From a checkpoint of a small transformer trained on Wikipedia: a variant of Muon for these matrices.
Each number is 128 + 24 x the weight over the matrix's rms, rounded and kept within 0 to 255. Layers, rows and columns count from 0. Numbers have three digits each.

# layer 5 attention value, 64x128, rms 0.0867, rows 6-42, columns 0-127
147055167119135171139090113114135120127145108156087127117120125135034146151154141096107163139107135097161135158142141120133132140163155131109096132125111184123151143151156063120120097111093103108089138108125088120170166140137135132112152127129117139105088156166118171104117108114153104125141097146136133130101124127103110101109117154157110167139139123093139114150096120112117130145133
122137109140144137146111113118167127112169139092108156116092157119155144115166126098124118141117159117141120135134115141137135096152085144152151117125090151138087124111118151129135130163113066132119112166133103117143155172141168131154133132124118106103129122100138119138132085118137093113146154091128125147087125144124152135111141131112094097143095136115165145150142124135101175094154
112149092154163130160150044148146124166107132093130111160136191158123124079125133158111181111167111127147132128132125128130111162151151150134093140118159098161133123188112165160112127111130145143107107112141107090096126090154134093149085129141078070137089148134079155147139139130150122126105123137100084074094128145166116114128130122098140117105098138171113127162136127086171117154119
132120125097088118081126129134132134084143163135135137117126129178096097164117110130131127133131124113124119112152071161126199205141163111144125185123118171163120103089094128123120140162126116130133085146137100121134146166142112143169078121107121103115117073146155140132120109123157117159130138130143124135128118133156164128126154121150107110088159132168073137131124129141171135095129
166149125120125134165148139131170165111127128130170158106104112145145140114140097104085174111161101116103103107137072131152164154120164142134139146142113161101133122135124155113127127143085122114104174139152098122063139135133079122138164118132140139167125133149147109114110098135079097154125100110146113134121157152090129169093116124128114105130128155129105112139133153116076137175094
135137144106144168124099139132091123150096180148128043153126151187094116101143127123096148113108151119124126114121141126130159092133153148107116149122078108123090112129152156148120148118140144140162125091123135117138120101105115130095154110131129108072111146104110154131159175112106085126139152153131108137131147128098135158131149108123121149146140123146114113176113176118135116080131
126124159108114135135095125129111116131170108098101120128086109168164147162135095096116129176184135088134166152074158131109144102101160159138092148121129126081116116095144133058150163152088138101144094089160165172151096130124118141136086160143154084131103152127150137144117139119133073106164085117156149132074129167129117111125108133121183093142128138146112124149145106116123170127147
096164119083155104116149120094088150089159111139132131139084115171119133142132136116127192101117123101168147158161128173153143149147119136155107098114159137133094142077118139129129164121145165213131127149124102104137145126133182111111114076122098127101147121150096066143163081124161112148120110128138127119164155102102133116097121163170143135057111142124113112117174118102139115119151
130154158112080116126166101174119104124137075108112112135132136120111091134141112118104149140113157136163115167154141185108133115121122151128119088084161140075157153124152120137126147107132136136107110119098126084150155134137129121099132136126114148129099125132144127111143121099135138154121139094148168121144134160138119139153109093153101106144081110093117115140106161130116130106100
102118151162103102135128088147115144153102169116166133134136098136153099165161135165119139148121084174121123126104150159101118143160116152128155179162131084119171144091140164122102147119124143132099141104116110183125125096126186135115131120110115126118128088158145137107128145123093114106136135136108147156117133129121101146084138144121128191120161083086096151139139088100102126108089
165115144175122149131130159145143105148117120097139124131112105103120112124094118109126136132097132132137120131147088151114109128103138163143115164140168120127097156124141125119164134086170118155135136132138101097153114130153149148091128108106097099168150121120103130119113127156107095178141079147115114116116116106123119139113098163090127117110141137122120129146079146175123138110099
135147127136101157087140133149146138173106110133117114133152156104110137171119120168133126144161146126140188122130134099169140123091170153117128078146115170096124134109118130113140087093119144101113123094110099084118194129146149134115079109111134144145094101144170112155120131142134130110100120168097131080104150067124156114160125126095135127092115164138108156154191124125135141127148
128143104120130111095109105117127133133121113117112100173142145167119119122107125127149082112119117084146111140111140122152128195141140149123083149159134101127188076129108146161150131132096135136137125145152172144141116176138143117108123139195114125151141131130157133126093132154151116086120124109139137102129116133103123100093135136159123152112117114132072120140073132149146090143147
136155091162130100152127115128151110123117160133148121123126101152150114084116144094159118099182089159090091087133155106060100086117119154130168094114131115167126124134152078181106103143160140135119122123146122122129115166114167149132123126136183157170125098142143116102140141077112120160116072154155128118084155107141112115128146118102092136161146108131132142128105140141117160169147
124151102149122157127095158118131135085105126153135118147126122136134162134147101137132135081086092175097084160093109109129147159113101155113104124094142083121150124131083097139117121113147140116132126136100133111117121152137118141149090132128129109167107166123173122122138115137122131190117123119171117142157124107084161134163124115108130131157125113122087140142101110125162139145137
094157129107168139119149163079109126130151133214126123131112118100111104166156099120113139143058147119148163159095155109114137125125129113120113177105132148143145109141157109141156107126120088158081133128107100113108146127116105138173127130146115140138116087146131108151154147143128133134156115096112120112114116161153119069150114162163090107125130121097106136118138095163130149104163
141131131146117127139115146115127129139134113120130178145073123165131151136140146101099144129125125140170104132128138106127115131112151135120134107111131108141153126109155108117154129142115132090132152159088106141119120125129114161126105110125149122112123065118135065099136118175125123153111157072120146143120121146174118138166116132140182157129121087150122180133129149127130122125090
106165145104123176138132119088109112155110129152116155112172122101136133154082117118114134106115132149113144132124138077111122147085157113103127118132138139122114090136141128127144152142122157120138082135083149164123109077148161162112099120080124148112139145108126145149104157150117147115094117127119136137103151095128138121143094119125130130162171117138202115138137130130107094143168
144124150109150096156092121169112153097114168119148183137101134144081127160142117103168117120132105149134148124141149162165145167097126110102170116160107156123086105121095135086107148114149135111133131163109142129129144154138121073182110149128103110149152082107105074114155136130110154102161114098102120101158146129135132127071129154138122179105141135140145109131149161097079147094167
135138141137108124113149200109145168166105169124129124137125096097089118085140146124122146167146103139081142141137135164153125112074097115122101113136169114107155120159162100097133126143162138144097116130146104145132146109135149110128133127165151114154146116105099188145094094117070131111133087137136088123142086159126149144168134130121130128108128113169133108136140132084169163145101
092093129142141137120122129130108140100157154121149084135081151130148192151114111147151120119161106101120181129119154101142104104097117175129166088154138109117112153107167140091102148136072118148101165148136131087158092133134082084121144122140142175153128142152126113142134133163147085097115129106098179137134148126143096122159082162125096115156140122099146077136121127165152091123176
105144114180101126133140116202115153121106147115157127155104153097143129162152132161116109137139142083150131110105096169137104113151089074127138101107115102128094163124146115101115120144132141138145152120099116161111119135094131154158139097136155110112100112119102137140168102180138109188144153143113103137162114054131162114137126159126147105115104144119091115129105134123137164131136
131096105096126128131127138154152167129196150142098157092080112147120156152116093110153124124126145072126155116161085134176110117124160098128121124103113100101141127091144124114197112147098108156077160113165145144144161151148129137108140087128124144128098104158100117123059142153184155138137090125138163099141127142158111140100106102130131123084109104134108138159096153092078143118119
084146150165085157124133153132141149130106106073161102160083159153136131143102143147141096115156087166110117122110122131143114104097119109135112086176108114111126160148162111126101094151159136124103119118132127138159130138145129147119150109112190155122106168156098118096115158088110158104146131135158124098159121136174148092119109117122111098117112169102143155149072136118114060078135
078135128145107128119123095149134128115133128108120139084117164176104118127080155132164109157090114113104081112169131113109125148137082134129112178078158099127129123130139130125111169112151122141136168159112156147112145138124140129143149133143079149136112131114117141178144180116067126139102112137105138093083108135122138175119148118122139130139155152111140119140164131136155126124100
124143098131115084094125158161161111097126164154112154165134142133155132126139140131142137152100113118141117083085177125135128128138119128133093159101114121073126109134137173130124151135135101164127127111160130150101154098101147109118126156117141100164130128098132106092080157126139107139079137136152114128126142153144141127112123113165105128136075166133172128158117106138134083117118
108108141164091133100118094109154110147118142119115110142105134116121157100105097117106105120165104107129125114133136130124131105146147113101091143070134141165129129129112127130170141087151152167110140090083152134163162103131102129119169139127150168135153141130105116101117117145125145108121140114100109144159136089138138125099155105101075106156158124137118118070128144102150139096126
155116097120127157110130140140181159132140107123125125154187120160122141149135133097098134106118153080143094080111107127136157100153106145187108158133128104123133116140117173151120134147147144076123133085095137073155152102120132111108098127135134133108159131120146110132125146121137154146133098111142095144131118131106116088145128152116130131137159098113158132108089142155113123113127
154179100126123126139102125135147173088121157114184131096115104146115130126126146152172110079154130124150123060132103136150096106137103130127138156164123166119155149155135115158131130149094100092122139084131099147161116132155113141156114125108120146150116131097153096102114130102135110114069179115069106156133109157179123119114117146128146101138134143125135110159140102124144150133116
117112133110142122118138125154135125140133109127172129119107135141087103149158112078155094149127094130140137108115101143089134122150120133094125141119155181129162108108147136106124127147133172100135102117140167067138104127174127155102162145114126157121151079150140116134115124164122090125126130171141105123182116112112200144116120087157144093113147121160160111115117085162106127160128
154125140104105162160135138131144130144096137124113114146142153149107124117142138131165127092095127095138145147152142164125098091121137116076167123118123119093182119087123104151150104111112109119124127122075181101136128137148139159072141129116120124049095117182135089181099109179123145080133104126176137110168112159118143129169129134136112139132123140121142081085125160134166126084099
110163121170112131106131134130144125113087108113162114140152111139167118120072120151138130128125119110117146116146109126145127128141073122136117147088114145131124171167132143117124124118152158166121136115134143127118114116171115102126188113119138110101133142124116127121112111112136135142150102150120135121124145093092105110157147139105108172148145147121157143111117139114131131097104
116129135138118142127169155098138150103155127118102148118128111187126118110106102105154109114158129179164130121170141077125150095100135153098107124134158109156130167119104099173146128134114126172143093107163127105147107073136188107101157117104111137108072125159115164136125120199093131116129121128082137121126097148110160123173121129179075084154145106086113151122134134099140102109133
174136121117139127129134131141115127107157131123156154137135148125084130102118120152149108099078125131086148128114137155174122127152137097124142132124129139126107158150098115107117177157094144153104098121143118099128132134122157134122100138145094104090181136107177137168134137117130134111081122112131094132162102128097079105113116136111181123130107119121127126156104135140147060118105
135156130105134155153131158195133141157139117136091123137084136131119121142115157093144153101125128166132165123147157119154142156165158139125139147102169091116112140100095104095137131129120113084151104122102123155113115186130100140162097089134087100109124151094116090168140105120130095131129139116155148140133116103173133098142143132150099123071103109082123128145115115186118130134141
144106106123132126101112136155087141120103137121123140164132128177085095131113158119099192111142160103127155156095098112128155115134114083168174151143129104110136112122171083111099141098153114147071078081122106148115104128139150159155144148118128138132159126099146128143117151151145121089135143149122142131144134113140106139107108148127153110133153099128122126105120134157157156133136
112119139123132086172134125107092195153180158129143101123135144087111144133152113084094096161163107108148121123142115187172143137098128138100126167124128095169146120116117123100126085159097094102124110076143117111128120116118154145083135134113148144132116121118132130094120118132105126155152098095150153143109103079143108124106167083149140142109093176121109127115153132186140149170148
# layer 5 attention output (transposed), 128x128, rms 0.253, rows 6-41,70-105, columns 0-127
133145089127113098144143145151122152142180145085149123136184099066158097138112119104106119137130100145075130133108129116098085119123128117147099113112184128148091131115174141116160136137143118175112153159144122103139091143098154119144093097106105144168124103110088155125126126161137102128140162123156144114145125120100140103116155171142159133111112144136105105116111123156149149128130
136103123164121138140125139121126086082118121180121127114167116139171109108138113102109127111163138154120163115141135164100121142184153142096098162117160106135182091132169123157129153102152147159153152094142108142116132162095123147108132085067133137123107097120093141117144120105172084135113121148133114094158099147115144123152142083139120136133133117103092137110132109146135136156095
164130139130110134127100178088126160139156117121130139100130163154100136124095147138130126127122134109192116083136138148129144152084158067119171104109147131161129128160107155154139109143144131094114120141103112165125153160099091173158085087120111150144147167127150082092132147122151091120138132151123163133117188115071150121094082123133060141090159152124103140098144120121097146075137
138155138168166149123149151124114132156095157165124155149115119133108139115098101117131149107118150120179157127105155083121126105087147138092104086143142160178098092135155145141153159165171103130149089097142086144151145100087127136139141132117145127146146115123124146155143135129143120090136074104081143102092156081120103106106100138130142102145141107112141084076104109158121197179106
107107123176141164101153091110097092161083104135118102147111120116103125099114141155124100190128115089136100110114133169152108126151096102138116124114150139118118137160162143139167096115171146159137102136099112123124172161104141150135131121105126192143145098134109138172157107130169126140138150094141152112148174088173118105137125118097139143131120110112070151115116159095117084165104
115123098085128131151083136125134121155149077093090124103140141099115125164121114116121110068136114106126115145194126098133134104150115112108095113123136156170160144105146105146136060143123143101103117147149095133107174142151124132113095168113152137154141126172153118142107105162131101178097128112160153122170121135143137099134133133102134144118117115132142166130126139182092150151149
124115112117123151161121110110084149152088114168137084157189141144100133099124141156117071109113103135121157113151150071127136106121155159126097137196115130136148140158131127114146125133147150103107129164115131139109145086126103169050125133121128144108154125151062122152108156137189123133103160149086135132127131111141153099108118130134088182086140156102123122107132121153123137125144
156120162123166147152099160120094156128137150106165165127167118059126158119101106124139099132145177095136111106153179149107151140069111123112137112086122157138123139135113069076119120101131108159157116112152170132102106108113122127136135103143134125150153129108149178082129144111121180102163095147121089116129113122114121130127140135121094137119158136158124136122106159092142173112107
145126104195147106138083130119122117111118169069173149109133131153149137120095127130183139097112134152107130132080133063132086117152111060122148123117123124113163144102118144105127106123108107142162103157129151136109106133112155149142120113131119137138161171113158136124123116184112119138135069112137113154114109104172098108151180151151111159113106090124105164145170095130144126149162
168128117142117118171104116099119095184103131133098113090099093144140116091145130113117135168116137133114127183119131101130132083130156132073142121133097128127118160161141118121124092150123129128142145126102156126120112124100145106163138122117087108161165131139184127159138116124173150110144116128119088120126101138124177082125105132101156123109090167135128122193134169176185104115086
126124109145126131132188103168058141121163176131127102137155167144124133137147129121122134125128136126125173114151145144161098127105128058125143125138124123115113156120110155112102100132143150088125151142110129127150119140129134078148143137122128133124144155107145141148083112140133115129116123114114114155179134133159124109088116129147131123139114106174073116084163088055121103132155
180118163089110149143110114100084123120144135127132161132116116139092095136114096133109097077115119129173134110123147096174111135114099142174147160161109108129109140150094104147085144111158136118144116179100138167129131129085072102188127132158145148111156177140147137140136132118123118105141107118102125153151179135139142099142133095161122115144137119110144157083129136130101135107117
127140121139122122144150145144105143161092106128146157096103165141137147123118139116140135153136141156135116132147111132129132088102121088108135186116124154138103113115123148132124096137129087131151114120085139127123217112146141136126084120152159114122150091115104153103122104154105132143084126146136153124118137121107131143121107135137116113151182140114119100113090159133127140097138
162122156186174059093119132121102133125146076161067090120115162117135138156133114171127129100132129118125134082117134121173164175150143113116145115121140099102161148136108134138105133142143148150108110132130130174117138088127130140140149113102132091100120139146108134163103133111147128104109180126164097110130114143162163112112110117124133066091092153127134167151129161115099113144102
119162149105159118074133166147152118137164108091155128130132090133115110124147120133121139114132125151128096135128119150140119139131140105148166157083145098099105113150147122132141140156101119089090117145100108150128117078125139128139081147179175156101148138129142119102137093123140134124150136126129117141138142178134072107134099125088149119161121123128178085114135115153103123144136
119116127160118104117095124124110155135166112114145126144100085173123102085092104145129125128113119134100144125120137148106103137170127161111125115104115124120089148134143127094145110112138170161066151163151164170155131171131117078118184153124134135121143151138131089126093146143170166136116107173153124122071138120096131164123128129123137152092153135115134058090113135136114114158144
110128126157112095106129111133123118119106173155111135123119070137123197136101134142130139157119136136128172147139136104144058137128106122151119091130107129106099132116115159127095097126123177134116140141148140129129096110117152115132093178126097133160166144140132197117114114141142123148132123116106091112150131120113142130103143118139164116130124163133115149104150112143107138118117
114116107127123134161147153151151139114150155134145116150097167126134068114105148125115154108135096130130111124185099120137122107107122149161137074108121111165140150129113084135145134124108130152131126143122126095179123103139111107150166171151134158137084149105126104112110124086102130159119164155124122124169107162162111148090142091128109137116092133142097125170103104150105130105136
173140156046124143109129157129091121194145142152121150127133087101144145118151095158169107096170158099143112147155156118126128105134114152105109158108102160103145111103166124094101157123127123121159116082147126135103134100109101101146171131100130124126200097167085162114137119125124088113076104139156136126131124101097163144155121086098123096127137151119138186082177107127139176125133
126128089144122118103167096134128151142117104131127075128167089152121149149132119157141145105139147133160081094132154134163116163168143129138114143150122092114127135187091141156121119129115151144140137108105136092139147115150114123147117121120120134102116128124137083118158122132132091144131165077078116144110159116095107137106111171127138141142133147128107082102148148147117128119149
117157131100175110128144114094102097166149095135123141117085143151090093116138084115099150133145120099124100127146106171110156108144174119158117152130101111117121133136103111143131119115094141132135165082187182134052118124133140156112149139139093102145135150123105117125140109122145163132150169161139136110111108155158175119132141107099174117140098149141123177131109125089133097128124
148111085105118105146125132122154105127150089156097147112123068125149163117133106109137131143148127112116127114112117121145146109122148137113172123154154128121144082149113122147138152128107122119101118098118136136140100142132159092117126110129127126126134142132145161184115122133153169145155145110103090126139115157086120114169182137135130094157133118115101113061159120140150144116136
146146127175083138117153105137126145105068130161167094145170132137099104140113158100195155149152124103116092122105181151109159133127133164114134143156130135128087145140092144127117119124150117109156109060183119119126116130117118157143106116107134104152125141148146161082143138133109117138108115113063095108131123105094138131170099146145137212125151106128116169090097149099111125132107
120133148125128097089090119087142127138105128168130094102157186096112127174101147074155153128113131151140096102103142105135154139143190113104163145112156139103170140123077159177125142124076082127101138158130087112095128115140167108092100111159105110141146154102139141154132086116121113114130145129140143162147149126099161152138143092115130112152132100157139160126164125124141110136111
156121119110133099126141105111108093094104130152135154132140142114122094148162164120139150133121192133144154109100143123149091133122163145136154105121097101137097104116130139119135101165119148084128078122172125140164133108108107134134136131132119137125107135105133109141125082169135099123144142145176151118096102139141082116102059157147146117117150148143119100165127125144134159130152
135088126165108153139145126098096134139107095136186136135167115090106103140127127136102095098115089115161140098118072135136136112147138120145140122121116127118097150121165138156139137150122111114139154109135112132153162124141104165119117106147114152144144102133125081180125103134092158113159122132129112166103100135141105152136131115118133164141132144118115117148110161096145171126110
114124145096129141134101091121133158106093134105126150122122145153110114129127123123149137179147117136115130146160154086137098138110170136122168117159149106149128119124123143109081141145143133145100077133149124125057129117159136161129103143177102105089130124155143126146161149119094138115105141086113123111123114126124143147146111097144170143127146112166130114131089130156105139103131
125111138150138120110109129131130078139153130123172127129090162091098131137177148202103089169147100118125108190203100115112142140158121091123161101116120119169130138131102151118114069172118112115140119124137090138131138183089124103113156145153124085125140085110122121170120080153100148115148131100144147123147121115112131114095143128147154127147114106147124153097118095122141143138147
088131134164114131146122110110134126137087126150139130101145143120165099140113084149098150140148090107134119160103106121115152125142156143161145114106138113132140110108115145140137147144127142118156177099131133140124123103084165145123119110101143103135184135128070121162153139135193137082157128131169169146075192117108160104146090091123108132151094113130105125118078133123107100137137
106086100137129127150138158109103144108153126137130101108152121117132122131152128119116183145148157076118156129148091104169142119127058171102114144100103136150154121154145132142123117100116128149142129127105116118107148116111128118106125176143157098100136149112106104127121111107121157117148155109138111151087170132129125116132151168128121154143110122133146091131144110119137150145130
133183099094101107123137121129130146094168135110125105131186161152153127116092111126121122127185142120135072135106118181120120107134067112086071141143131154148124124144123105168109132122086079126120158123151136151113192116166158118159088142128126067130140156129140121114148089150120187084120096111138133171120159117095141156108119137135113123126124112104208113123132170134089121147135
093148124108156100155143116127145123106089143116137129139134132123116122142174151121092102120133151150116149122137113136123162117157123138128147099128136095134112160121103165133118113139106093153118121128173122109129126136126131086108127163170086121154123154133170160177143131121091140141161090086109123127112099119137150148114154132113109121123123101112118150144097123119145128125121
080120147137133128150090040129134055160138118104091083117086156155170081141149164147107155103108128103157106093122148143129137178160093137165130102162116151129100056160143137123105118151148108111131169138143098141161157121099132139127134169180130109153178112090097107075140131120181137147125165083160102124086099126182120132085125144160129133142134141144134156163111093117136123126111
135100136091140142121120156155158150160138107127145118170145161125171114128154119154136112128126119128123061141150095139149139103102146156148119132111089115158148126108139151127125079155127112152134145130137168146142146114080153117103163096119154113125111131151112144086118103129115160067146103135121140139110129127120120132135114143130128133088129098117125128104111089095142143141136
170072109118113178172098112115098130098128116100064116156134092141135149104150125149127121138129145078121111131104114136155174092080132141149087112146115121128107094124169115104123143137104109150141116144144107126116132097125173081121095120095172176157164126153120139182104117166118123127164128160171145156099143159115120129163131126119078129126140169169136114117144110076128168171107
143093130145156106157169110073117116161110169140178151103126147117131124178127114150137121141150124121084136151160141063121139113139155168114119122131132130116113112130115115121135134171111073157150132131116141143128096095146165067144126161086165104117116123134101127152117148147122121152119139162106128091107155099148134115131162145137089140098092162149126074113057112157106088182138
098135145140119141138148119119174109115131106086115107116131155127135146162112190108130148141122118157157178082149147170131161111118132090130100120078099140086161144170103132147099119153158166111108095107137166132126143105134077115123139150161142171091127137111123097103117100164122138124161118114137098161145154113098100111142083113146075104148148120153117122117148171130120138097122
120137147123155132133158158123113116129103136109149128126102130122120121158129133142145160106134129098146115123117139128134136132092117107145161100161171155111122110098077135092153130158112125150133117108139145143134105144118130087130131145133123104132140119093156152120120141137074144108142167132142142097158100141167111099116127149124119165150107137162120127136096105138098097097131
139095102139125149100110091127100085130104122144132105176087144132172124108130106093157080125135152151083114119141089099143115076167126126122113147155115181127115163140127136110114123109114104124117160150147121121164140125166158092153207146126121124125107103170098181134103137135101193080094104132117139110108117116138106146155145167163123158142126118113157118115140142102123130142161
105126136103101135143121132123104122134135108118137135125178128113116139179134126142112149180136095151127115131115128157159098146150137148137166138128146095091163127113116158113126126106088158142136191139110147122092087161129126132114122125123119106116145110131126111121153121111143123146107178144174100127115071154128127138145159111106120175110075111141116137110107155097152097094097
197112125121111119149130161164162134077176124111142143121171092131120104166132112140122116163110121123179170124142186094110145136161125131146115120160128141131077153136070124146129143139083129087146139116161098144104103107140123122115131101131116077131167117125130115117114162153102130115135106116124147131102102137093093130106143132182077148152109103115138121150136101099113149139144
137135132109110136109142155150155130148099136152118057137121101141140107138110140131159149179103164149109122133094092112155140144101140175168138127150087123123085102125114123123116159102116110119181137101104128112168122110144131125123124114164098160104132145105106162086154141125152137107131116145089120145134157119129134165099127130151152093120139126118122150090147133061150135144103
130106163127118150143137156130149123127126146077090163095113081083154139137152125138132137094166153114116169110151162181133104072165105121105125090072198139136148074087130112159104184131133121158159096076149134086099124182125166125149122124107121117124161120076142127110197148103094110145097121118146154150110131153119119151149123136105119090153133134159121098135140128137131113141091
106102177112103076142133079126135121123152120154107069144102123186102117131170080154105133108117095138133118139166094108134120101167142096139123112125101060130139138106132145144134142119166135117138132158138153098154126114108129124115105170137154127115125127140106083176069127105163102131078180123132168140174172157165162107108167114139120123150066166129134165119163117148119079106164
106082148088122140123159134108133163130148136139074118103090107103151098111142125114091119110179120104149171165134154150132124147115106120115113109128102107137135098134148122127130131155126161130129135116125127121163118151113142117103143133095165125111126114110086118139120111130137111169119148154139133107155169127132161120131110125117138142147151136150151100161131089140144118124112
090112121148119148141149124121136158119099120155176165118145139129114130120107130108098105130150121093130154118141082120167097172152144129125124146124097146150124128114152121155160139110142123113132153120106134127124125121183118128099100108145108144100103158143128145114102142143130117121086140094129144120121109114130133168150156102138104107130151102152122170097126119095135117127147
109116112111097122127109157112151125128118102146107135125121094088122104138126106140132143152130147134142113155131055116123139118182112133109107136150134157113092137134149133139122163119095150175133115095122113101160112110084128134094134151119109112157142122145107142145164133158093134116166112144186144141115108128103124145158170115140132142150104134106127130155115158126117128139134
110116124122082144106144142123138127147126110127106088113135092168127128110130167136190190106150179129095155120116076133073128148155133118114120091116158101160141137196102129077129123116117133115102118094164135118111119133144151194102132117113123129145127122117123113128141168159160210103114157152143136136034108100117113102081073160126142115120124132156103086130155124135180161143142
117138156117135139128166094139089088127095201138083133129141132115125105112117126117102127139118082125148132109136128128140128096144135111132172110124121132101142138124157130114090135116127150153080156120168144160126092140126153138116156110150101149146104159134130112136173117071135123137147130133122122161104119137108122116110127114113148140102141096142177137138124135122124128171111
118154088181091163139077140134146138131157166123154143164131133120122155114128112116104136173091149127165127152122128106110099083101088147156142156109150180137085129139144098104100078169129112139145147112121113128106154152121138162144147141143073104116161064098137100097113114139104117122126126098139127128109125085082127143132112091126168140182160121148167138146103112168099152132145
111150112148107118160124116135109124159092156112080171128082180142139140156131105143135108121140128087160140104126134134132128108145105146110091126152138133165103157124129139102106109097139149177123143161147103134140128154127128123159152148150093096168113087160091109123102122140125113127094128129167163142111106108101150128095156067162120114110137130117131168116129126121107132171107
125154113114125116137160162124156112130151113092103090111115176094119148176150086118108161090084108135151110131129113186150129139096134098163134149115162133126132128125095125144097115145132117126119092093150158135118134092095094146107104134156152147121137147134120129137118141125119138097149158119124153125176135227116123124146099114133115118098104157118118126142158122088177159087109
103139137173133164170123115134144102112168121093081120097154176166123109120149091128105129123134109129116093150107145162133122146161108136103132160174159151142168101113140127124148136114125126112158121116122151145100135150139119143135152077102161136079137104112112095151119142107117101079129142110130109133081079125134142112144133162110112125107124135136142143175120135112146120143103
128140167107156099148143104125144121144148069141108098141159104148129159122152117108177087127149156112113136082130176096094134097149132147111124130128130125125164107132151118112102137098159148145102086128130134133104097131147154186112101089107153123088180154155127143120155137094152130120118132106110085086113111092141146136158110152115113126104132137121130168141135134131155122150146
113164147159163096144115107119157166062096110130156138111152116093116124115102128109119086158111109178117102117117145094138128168130165092132139131152108101119156153164119152148171097118157145110128111165102129125140123164106118176113091123168100124127063131111188117122095145090139139152149146111091145068168092153141139131102136128141133166119134135138118127145080135178125090136113
112100094133099098147131119148141161149151154120104134134137169087153110105102169144112094116105123123075146152119110138121144113073127148097148133097143141099130147093173063109108164072131126106123169156131126134161119115113180148113158155092096140120130131143114131111126170178128132127104108181099146126202126133138131135069109136133101132137166109105141150146110144150125112168128
127111138138091138132097148113151096108125135123063134099142075142114099115109128183145148127166068164145134140128086125124154082163144088138132120133156132161130154105115160097091125162195169137137118127091102143215102148151120081164143109140185136089142154100114150139107114092134129139137144134101160157110178105086116072124083157129125134138112100145146094106132116129136163151151
118153136112126176088107146096110109133093138128138145124111152131102135122116140158147165095136147150115120133113057104152107178129131128138057166121124147141129184115115132127150128126123178120139125137076102121109147105148096105123149153177130120122112149138102102128162162124104119100094134133120200142094155157156107099161116127138138142105104106109167137122141092129134132125107
125123186098154105115133149119148135125160097105109144121156123121141129100126130145121080160103124123150141134119108144092135112142083106153121122114129113087162087105137116133136159138121184163112085140128160131142108104107105144084116126179168145115154110123119132174131139077124187123150139149182131125101160153117138086130121141164101057122120159111136071185132072145155132127107
115138088111147131118149109114108153110169130128151151158170110167129116093117123114141101151130086118147126139139117126090098153128113095136124089145128104171089148125133109120160087093162162133149127130101129098141128165098098159165092163108113132129128113092134120089154114100108137181155157137112156156120135137128119129118075117124172125088135144113137122137129125113131165159187
134094143123153171133097127133124136141156131194187109114092125109123141144093133108147126154115102138132136138144085122147141131136100146107124137153112175102112124132111120144147105125139081110115116127102104104125153169112141161095105126109118105129129164138113142174130150108097131129119141117121157120164139090155156138119149126144123154077105148137139119093135150125091078141136
084146118128164101144127100140092138080109188131073115156106118109137135144139129143100148144157192105119128131114125122132123128092110145131134146142099132122131155109110093108169119147105093150133114151147129164108134123110164110151176124147162117119096145108153117098106088124140114183137132164134129114137149155122126139143122123134110102110170114109105138097103096145125137160148
118111128131141098097143155117109129148149110145149081154113129134136147105119125116168129110083163117126114096099109162102141124123113141137106140098133144120125163126106116173118135089125134119086169119138122115166093168130143105130152134134148146128122138125110122073073121117149094121121128153140106167196187141096110119128143168134136125160120128095140138132123126083153128166141
145186138124106139135141108128151110136139150088101118121177123139138142136095112083132193108107123143109124101141176114093152118111080113161121120155114151134096134147135099148125163126111138167168097121161157134131098109148108145133095119101106157178114113135130143086137135096120126130133140170157084117099151124132142149184123111112129121109115124133134121128127167100131090103098
116132097104164123126133137146116090159121102124136157140108133143101123125175149183148123148156146118119114141120132081164126167099132151105133133141151143146100152134124131108143127129156138138114130157141122136094110153117121116136158099162123121098088105142166142112111144132089085081124127113093147137132082095136110129151144132113147135142103123116117122093134148127129145148103
118143147056160126105128141131155116157113128122140157130131115108127149138138150145174054153129087160160138135102106144082173187122146052105161096142128098122114172123120167112111128165116089105091202147162147123088126146144132129146134103159083120120143117119161071175121120116138111119115150170148138203103084134094099156131160103093120082160117109116106155152069135141121153118095
121105130190159133127134163114155118171109107126146106123121097100093117119124145120161175148112108143141208131116085125140149175129140110128158131151129097120159125156154147119101154100153163107122126133133116116143075111118128169107175091101164180133127125110098126112128129095136119153109128111114098139096111130151132104140172155148131089104143138128080135157102098101114132091086
136085162103119149098108133121142123128066100160186138131086133131132119126106104132168124167106139125133084123134119129102104088121140133105124120133128144105103139160130113154173132119156172114136136130130125124152147105135140126131103147120159115147108092100090127111135123139121141128120151161103145131185169101157119125117106106153150135161112135124144124117159118097142110121152
151098115170113108123206142153125164134137133160109085153152110118114143124104108139122125168136110114132173188133095126156140061123123071092119123113135103132081181075111098101145160118120158165120095097128159144111122105143148098125132113073170140097157144094110125166143106119099181116120097098105111148182102130111131143183111146126147126138152164132111121137119159131129114114140
068133117115111129150154107160089122102131131130089148134130120151112152110106136101133133106135159121132153118101159086150130146140099135084116137138149114091126117136148123166138171105150135156120136117097117125181121143138119109148106073113162130139099142137123103138150139127123094138117136143112145087124138107181176112160140130117116149126150138140124128129171165111099112112119
117148160142153113101132159135127122170165122103137124086135155133099082137123156128138174114128101132116152120144127132147129128185067161127113168109138151120185120114109096138109116085153141151122125133126140116145160141102094170093151139117157081108117131113138134114136125110105152130116127146090104076074104163131121127106167128116128135118086120131123129158102140154129079135189
132160111109046172147073126141111142128180092127101103148113122121137131083142127125126141124108131166150127108080115151128123117135140094150162162116118128116155133120170140110127137091151175109177136133089087105140188166130138141128157095108132119123146126117140122131154125141113156097118130103139126133114102137142142097110117143131142129189110091105124161128175101081143125114129